Weights of a small GPT-style language model, trained from scratch on English Wikipedia: 11 layers, untied embeddings.
Each number is 128 + 24 x the weight over the matrix's rms, rounded and kept within 0 to 255. Layers, rows and columns count from 0.

# layer 7 attention output (transposed), 448x448, rms 0.185, rows 274-288, columns 112-223
[[134 140 138 109 113 171  84 101 127 152 131 136 147 134 166 116 197 145 114 134 108 152 136 131 108 108 127 129  93 120 119 139 138 135  92  87 105 129 114 113 108 117 162 137  83 177 126 106 116 164 159 128 151 146 122 168 138 140 129 182 179 133 123 125 130 140 133 118 123 101 112  99 170 127 155 167 171 121 129 115  82 136 116  79 157 101 153 144 127 108  99 100 140 129 141 124 116 148 111 156 129 110 147 152 161 101 117 110 161 129 137 138]
 [106 144 138  98 138 120 151  86 147 113 151 112 115 116 157 147 103 135  96 176 113 129 146 137  97 109 157 137 124  93 128 112 143 151 193 105 172 142 114  98  77  97 118 104 109 135 105 127 160  73  86 131 110 149 152 167 158 159 112 133 111 127 128 141 122 105 108  77 122 139 165 129  82 142 130 180 171 137 186  96 141 103 121 127  68 154 128 169 126 122 113 116 118 108 146 156 112  95 130 127 127 111 111 141 118 146 122 101  97 122 141 126]
 [146 103 123  77 172  88 155 127 156 143 101 141 137 101 101 129 169 117 146 131 139 146 131 139 139 150 171  86 125  79  71 111 134 153 147 110  86 132 176 131 115 105 157 115  95 135 189 141 118 137 114 124 139 126 125 115 116 129 110 140 119 153  94 162 125 152  99 116 146 129 139 141 123 105 160 129 169 117 129 109 104  96 124 134 116 100 115  89 136 125 148 125 136 118 140 188 114 118 107 123 152 146 108 150 121 118 117 127 118 152 118 120]
 [107 129 132 172 118 145 115 112 167 143 110 138 152 128 141 143 115 107 156 104  92 123  89 127 117  85  81 127 133 135 107 117 145 113 146 150  77  96 137  91 122 105 115 149 154 134 128 130 110  99 116 157  92 104 110 104 111 120 122 106 133 153 164  95 152 134 113 130 127 107 150 155 117 150  97 144 144  84 135  71 155 141 138 122 117 106  93 128 106 119 153 145 194  66 137 149 117 166 177 150 104 111 115 113 100  85 113 151 150 132 109 133]
 [ 80 148 128 152 112 135 119 107 129 116 162 150  76 115 141 178 124 124 123 110 131 132 124 162 163 119 137 103 120 107 109 145  85  73 159 146 171 164 168 164 156 158 153 135 200 102 119 159 119 126 135 130 141 141 151  94 120 147 158 131 104  83 107 146 120  85 126 181 127 173 136 149 119 142  78 133 151  95 111 147 144 110 115 116 122 120 185 131 126 124 144 128 139 124 153 128  91 146  96 119 119 108 125 140 131 120  94 128 145 114 120 113]
 [133  67 148 145 115 114 161 136 140 123 157 136 148 134 133 113 148 155 124 154 102 105 127 113 146 133 141 165 132 132 164 128 142 131 108 102 137 181 116 110 129 105 126 123 110 126 140 143 141 113 118 137 118  94  78 134 148 112 123 105 148 108 147  99  93 140 118 137 125 142 134 126 124 112 135 158 109  78 114 137 115 111 111 117 127 136 124 142 117 154 140 123 135 142 162  67  94 117 115 133 142 150 165  73 178 145 143 116  89 155  83  94]
 [138 125 115 130 136 124 102 159 101 135  93  91 144 101 111 111 148 135 121 115 105 172 137 152  84 102 101 145 122 155 130 130 120 147 123 108  96 117 152 119 104 112 146 159 140 172 144 110 127 101 111 120 168 145 105 119  90 133 124 137  97 159 134 132 135 148  83 136 131 129  96 117 131  86 134 150 178 164  96 132  95  88 114  99 127 155 169 107 141 135 136 126 116 100 101 136 180  99 127 144 114 141 129 182 118 147  95 131 114 115 145 150]
 [142 105 137 152 161 111 129 148 118 126 109 125 125 122 135 116 127 125 170 164 113  96  76  94 148  92 137 130 110 135 119 120 145 167 100 122 181 157 138 140 143 117 123 129 113 134 135 153 130  97 135  89 159 123 140  99 151 147 163 153 154 118 113 110  87  91 104 149 135 132 128 126 132 100 135 147 146 141 114 117 159 145 142 116 131 126 163 146 126 145 120 143 136 157 124 151 146 111 152 124  94  94 212 167 123  80 171 142 137 120 127  98]
 [112 133 152 139 119 100 105 167 146  83 116 105 160 129 118 149 155 123 126 127 121 122 181  91 138 134 123 150 139 119 162  87 149 113 108 107 148 113 179 117 146  89 136 113 136 100 119 145 198 100 148 132 108 114 162 169 119 110 131 134 168 152 117 159 101 138  89 139  65  92  68 137 114 146 134 135 101  93 117 174 140 106 139 113 143  91 143 128 131 119 117 170  94 113  79 129  85 112 138 148 151 116 142 165 112 120 120  90 135  96 106  96]
 [140 111 124 123 112 132 109 102 140 177 158 156 135 104 123 142 103 144 118 140 148 128 135 168 119 168 122  79  88 127 114 102 108 123 137 107 120 115 149 125 148 124  70 110 157  86 122 117 122 126 162 154 111 112 127  87  88 104 154 135 126 113 115 111 155  89 119  94 131 146 136 107  98 128 159 142 135 123 117 140 133 150 126 138 126 160  77  99 140 160 113 125 128 173 118 158 120 176 154 118 124 141  89 115 128  73 132 148 165 116 158  98]
 [166 122 129 145 140 121 142 144 127 110 159 119 109 135 137 176 164 105 150 133 114 109  90  87 130 113 137 167  88 119 147 116 128 121 167 144 118 135 109 110 129  69 108 110 128 148 143 127 115 132 150  64 138 125 157 120 128 159 134 131 161 130 119 158 114 170  88 122 121  98  86 123 147 184 139 150  97 132 139 117 109 122 127 132 164 139 144 147 153 105  98 139 102 148  96 110 132 126 100 108 134 147 111 106  84 116 120 139 125 118 105  96]
 [125 144 162 119 139  93 120  96 140 107 128 123 173 134 129 136 133 156 145 151 126  74 162 144 159  99 139 113 159  95 116 150 134 141  97 116 131  95 136 166 128 130 145 122 145 119 154 136  79 139 153 113 133 151 120 142 124 131 108 140 104 109 100 137 130 174 181 134 163 104  93  90 159 135  96 154 140  98  97 169 116 150 140 108 160 130 142 149 132 144 138 102 143 125 137 155 173 102 163 144 136 168 120 121 121 128  95 141  92 147 100 159]
 [ 95 156 140 134  74  90  67 124 163 168 128 161 120 127 105 150 110  95 149 140 102 133 133 173 154 100 148  91 131 114 147 109 149 109 151 111 134 160 104 122 121 140 119 165  76  98 158 105 158  95 107 145  95 120 151 129 174 158 145 128 154 160 118 168 128 130 117 109 126 133 141 165 188 142 118 141 138 116 113 122 137 158  97 160 121 125 137 121 128 100 107 133 137 123 152 104 138 142 102 125 113 154 130  93 129 140 169 118 157 133 119 172]
 [125 148 110 141 120 105 144 126 178 190 121 113  97 132 134 130 103 150 108 132 130 116 141 177 155 134 127 183 152 105 122 114 141 120 135 106 168 106 117 121  78 139 107 102 160 154 138 119 120  93 152 123 118 167 106 150 122 109 121 105 136 126 151 104 112 133 138 112 104 128 146 154 103 116 115 156 119 163  86 105 104 114 185  92 135 160 174 178 119 115 113  94 145 140 150 110 149 146 106 118 102 107 144  89 133  68  81 138 131 130 138 136]
 [152 158 140 149 135  78 140 147 113  80  69 158 141 143 134 122 162 145 129 161 155 174 135 107 130 112  80 138 124 155 116 133 137 118 140 132 142 142 195 126 143 144 178 115 146 113 145  81 134 180 103 140 109 123 192 114 157 127 114 144  92  91 139 106  77  79 139 123 121 163 138 111 121 140 102 157 139 121 132 126 116 137 110 176 125 108 117  97 159 114 142 159 112  99 141 133 102  97 145  93 107 134 155 105 103  99  83 106 110  95 138  89]]
# layer 7 attention value, 448x448, rms 0.209, rows 275-288, columns 112-223
[[111 132 106 131 131 132 128 143 141 110 111  93 151 135 117 100 168 175 137 108 143 191 113 164 148  65 139  52 128 118 113 104 128  97 100  82 143 152 126 141 114 125 137 147 116 115 126 151 131 149 130 118  68 119 134 117 147  86 112 116 146 126 132 106 115 153 143 134 178 142 135 103 106 149 116 121  79 136 115 149 129 102 135 117 122 137 143 126 142 157 162 172 155 148 140 129 117 162 119 128 140 155 140 130 143 116 131 147 194 127 100 122]
 [ 82 124 144 134 141 135 157 138 150 157 112 116 141  96 151 162 131  97 150 141 133 114 111 108 110 105 107 148  97 179 180 145 129 120 104 135 124 173 100 113 147 129 145 117 112  97  97 156 146 155 149 159 140 109 100 151 142 123  91 124  92  76 134 149 107 146 133 133  86 116 134 101 124 141 111 146 123 145  98 141 125 130 180  91 100 129 130 154 118 143 108  88 108 182  62 130 109 162 157 144 129 127 153 127 114 149 132 136 103 101 110 149]
 [ 74  99 142 149 120 158 130 156 102 127 151 158  99 100 118  84 116  86 119 130 107 138 159  91 150 131 127 131 131 178 125 155 131 123 142 143 188 138 113 118 129 115  98 147 145 136 137 123 146 161 141  99  98 117 132 142 136 122 133 135 146 110 111 123 144 148 122  98 101 162 131 136 139 100 122 108 138 151 119 144 148 123  94 137 155 143 141 149 139  86 149 162  92 176 120  92 101 124 117 150 167 116 150 125 177 117 130 151 116 124 138 135]
 [122 113 118 107 138 114 106 142 147 125 136 113 145 122 145 133 144 175 102 123 180 134 100 109  78 103 101 101 143 147 148 172 141 148 134 158 119  83 134  69 124  84 125 114 147 115 118 126 130 110 128 112  93 135 115 154 161 133 127  82 149 146 167  88 151 158 127  96 142 158 110 122 141 116 146  95 155 147  85  89 113 164 112 167 107 132 110 127 125 123 149 112 110 109 124 207 184 128 153 177 142 130  80 105 132 147 158 135 130 154  74 167]
 [186 144 100 123 166 123 101 104 131 132 171 130 146  97 124 102 121 134 151 109 188 146 143 143 159 122 129 129 166  98 103 141 100 170 136 164 155 121 132 159 116 127 131 122 183 118  72 130 127 145 139 130 161 129 163 133 109 166 127 158 121 181 135 184 138  97 103 130 120 122 121 155 120 113 119 131 127 116 139 133 100 151 113 131 121 118 120 117  89 121 116  99 125 132 141 170 160 160 123 153 106 152 137 111 128 165 124 181 130  80 169 153]
 [152 114 149 138 128 127  94 122 147 115 184 165 114 168 136 122 108 133 148 141 135 102 108  83  84 138 172 123 151 133 126 114 128 126 133 137 126 130 145 128 138 111 142 107 138 115 124 148 104 169 178 146 128 116 132  99 122 134 154 102 117 126  99 130 139 111 155 120 104  86 119 147 102 188  96 130  99 150 141 116  91 179 110 150 111 139 125 154 125 104 152 142 171 131  94  94 124 121 133 133 125 132 122  72 112  99 170 109 121 143 123 110]
 [157 144 157  76 130 115 120 130 133 136 115 140 139 119  98 102 126 112 140 107 138 145 178 160 117 111 145 114 183  75 120 123 145  93 131 113  89 110 101 110 132 128  58 163 138 130 132 106 110 120  77 165 127 104 164 163 112 122  96 108 107 118 125 139 151 153 160 134 162 152 107 132 127 150 139 141  87 157 133 123 123  67 154  89 112 123 153 137 164  95 145 125 143 149 101 114 137 130 141 150 121 153  53 114 152 119 126  93 132 138 105 125]
 [162 123 139 156 129 148 135 100 135 151 142 119 146 125  96 122 142 114 150 148 135 150  89 134 154 128 132 145 151 101 152 176 114 131 131 170 150 162  86 128  78 112 111 143 110 144 146 123 121 121 141 104 122 155 101 106 122 105 126 149 121  88 148 104 131 155 121  92 144 142 149 120 118  83 123 128  79 132 129  77 131 169 125 135 152 123 112 153 109 145 111 136 116 119 102 111 131 108 164 119 102 113 130 137  82 123 124 172 133 159 108 170]
 [ 99 125 123 129 128  91 150 128 102 116 146 134  86 145 139 130 148 134 107 138 141 143 102 132 163 142 120 147 172 144 145 138 117 134 105 132 102 140 128 142 135 118 154 140  98 168 128 120 141 127 127 126 122 109 152 116 102 103 134 131 128 123 140 133 127 126 178 138 104 156 123  95 151 118 108 115 154 162 131 132 109  89 162 158 129 104 127 136  67 125 138 147 106  76 155 141 135 103 122 112 163 125 203 128 107 114 139 132  94 118 107 147]
 [129 118 141 134 123 111 121 146 135 152 117 108 129 131 131 104 119 114 127 111 108 116 138 113 143 118 129 102 154 120 119 132  84 122 127 139 125 116 105 102 129 146 146 118 147 144 138 113 148 103 112 133 124 106 144 124 116 118 144 119 134 144 167 149 122 118 144 116 114 157 131 128 137 104 149 130 151  87 150 105 137 157 114 158 137 114 107 125 124 116  97 131 144  97 114 148 118 109 148 125 118 106 171 145 185 145 112 129 134 116 148 145]
 [121 105 129 151 137 129 131 131  86 117 120  97  77 102 100 123 123 114 165 138 167 124 150 111 120  96 104 123 104 133 159 127 124 125 139 127 122 192  96 114 125 143 100 103 125 125 142 120 147  77 152 134 151 101 118  97 153  78 119 100 129 146 190 138 142 121 110 146 125 156 155 171 134 117 146 101 106 101 168 130 172 100 114 120 132 156 100 143 110 150 117 174 104 149 138 111 105 134 133 144 102 118 176 130 124 143 144 165  96 137 143 142]
 [138 112  99 102 138 138 166 139 140 143 155 102 142 145 152  84 121 172 101 144 123 157  90 146  76 149  93 164 171 139 145 149 131 138 119 120 119 120  86 117  94 162 130 135 177 136 100 105 131 121 163 114 128 118 152 133 129 134 106 114 134  93 141 106 161 123 186 108 114  97 153 102 115  97 149  79 119 167 130 105 160 127 137 136  91 136 117 134 143 100 154 115 102 136 136 140  96 144 174 122 122  75 117 148 112 122  99 158 139 129 177 107]
 [123 123 115 110  85 102 153 133 142 115 161 142  85 137 106 138 106 118 130 102 137 151 161 131 148 110 113 112  74 165  93 150 175 144 126 139 148 134 109 131 169 117 147 113 108 141 137  99 115 129 108 119  98 154 147 106 116 126 141 158 132 131 109 135 152  93 141 118 143 136  79 121 179 128 143 111 145  93 142 136 132 147  99 107 102  74 121 100 106 127 125 143  96 142 152 161 115 141 170 117 105  99 113 134 137 145 107 133 129 111 145 141]
 [145 127 118 125 126 198 120 107 133 160 160 111 128 138 105 134 114 123 161 142 160  68 143 145 140 137 135 141 136 150 139 107 144 115 138 124 109 103 141 150 130 121  87 149  93 156 138 166 148 158 138 112 126 134 137 139 118 143  98 138 182 118  78 144 137 161 101 158 161  84 124  64 163 138 126 136 132 125 159 147 106  93  99 121 159 111 112 153 125 100 125 116 116 110  92 144 142 138 116 177 140 130 155 120  80 112 137 161 131 120 165 130]]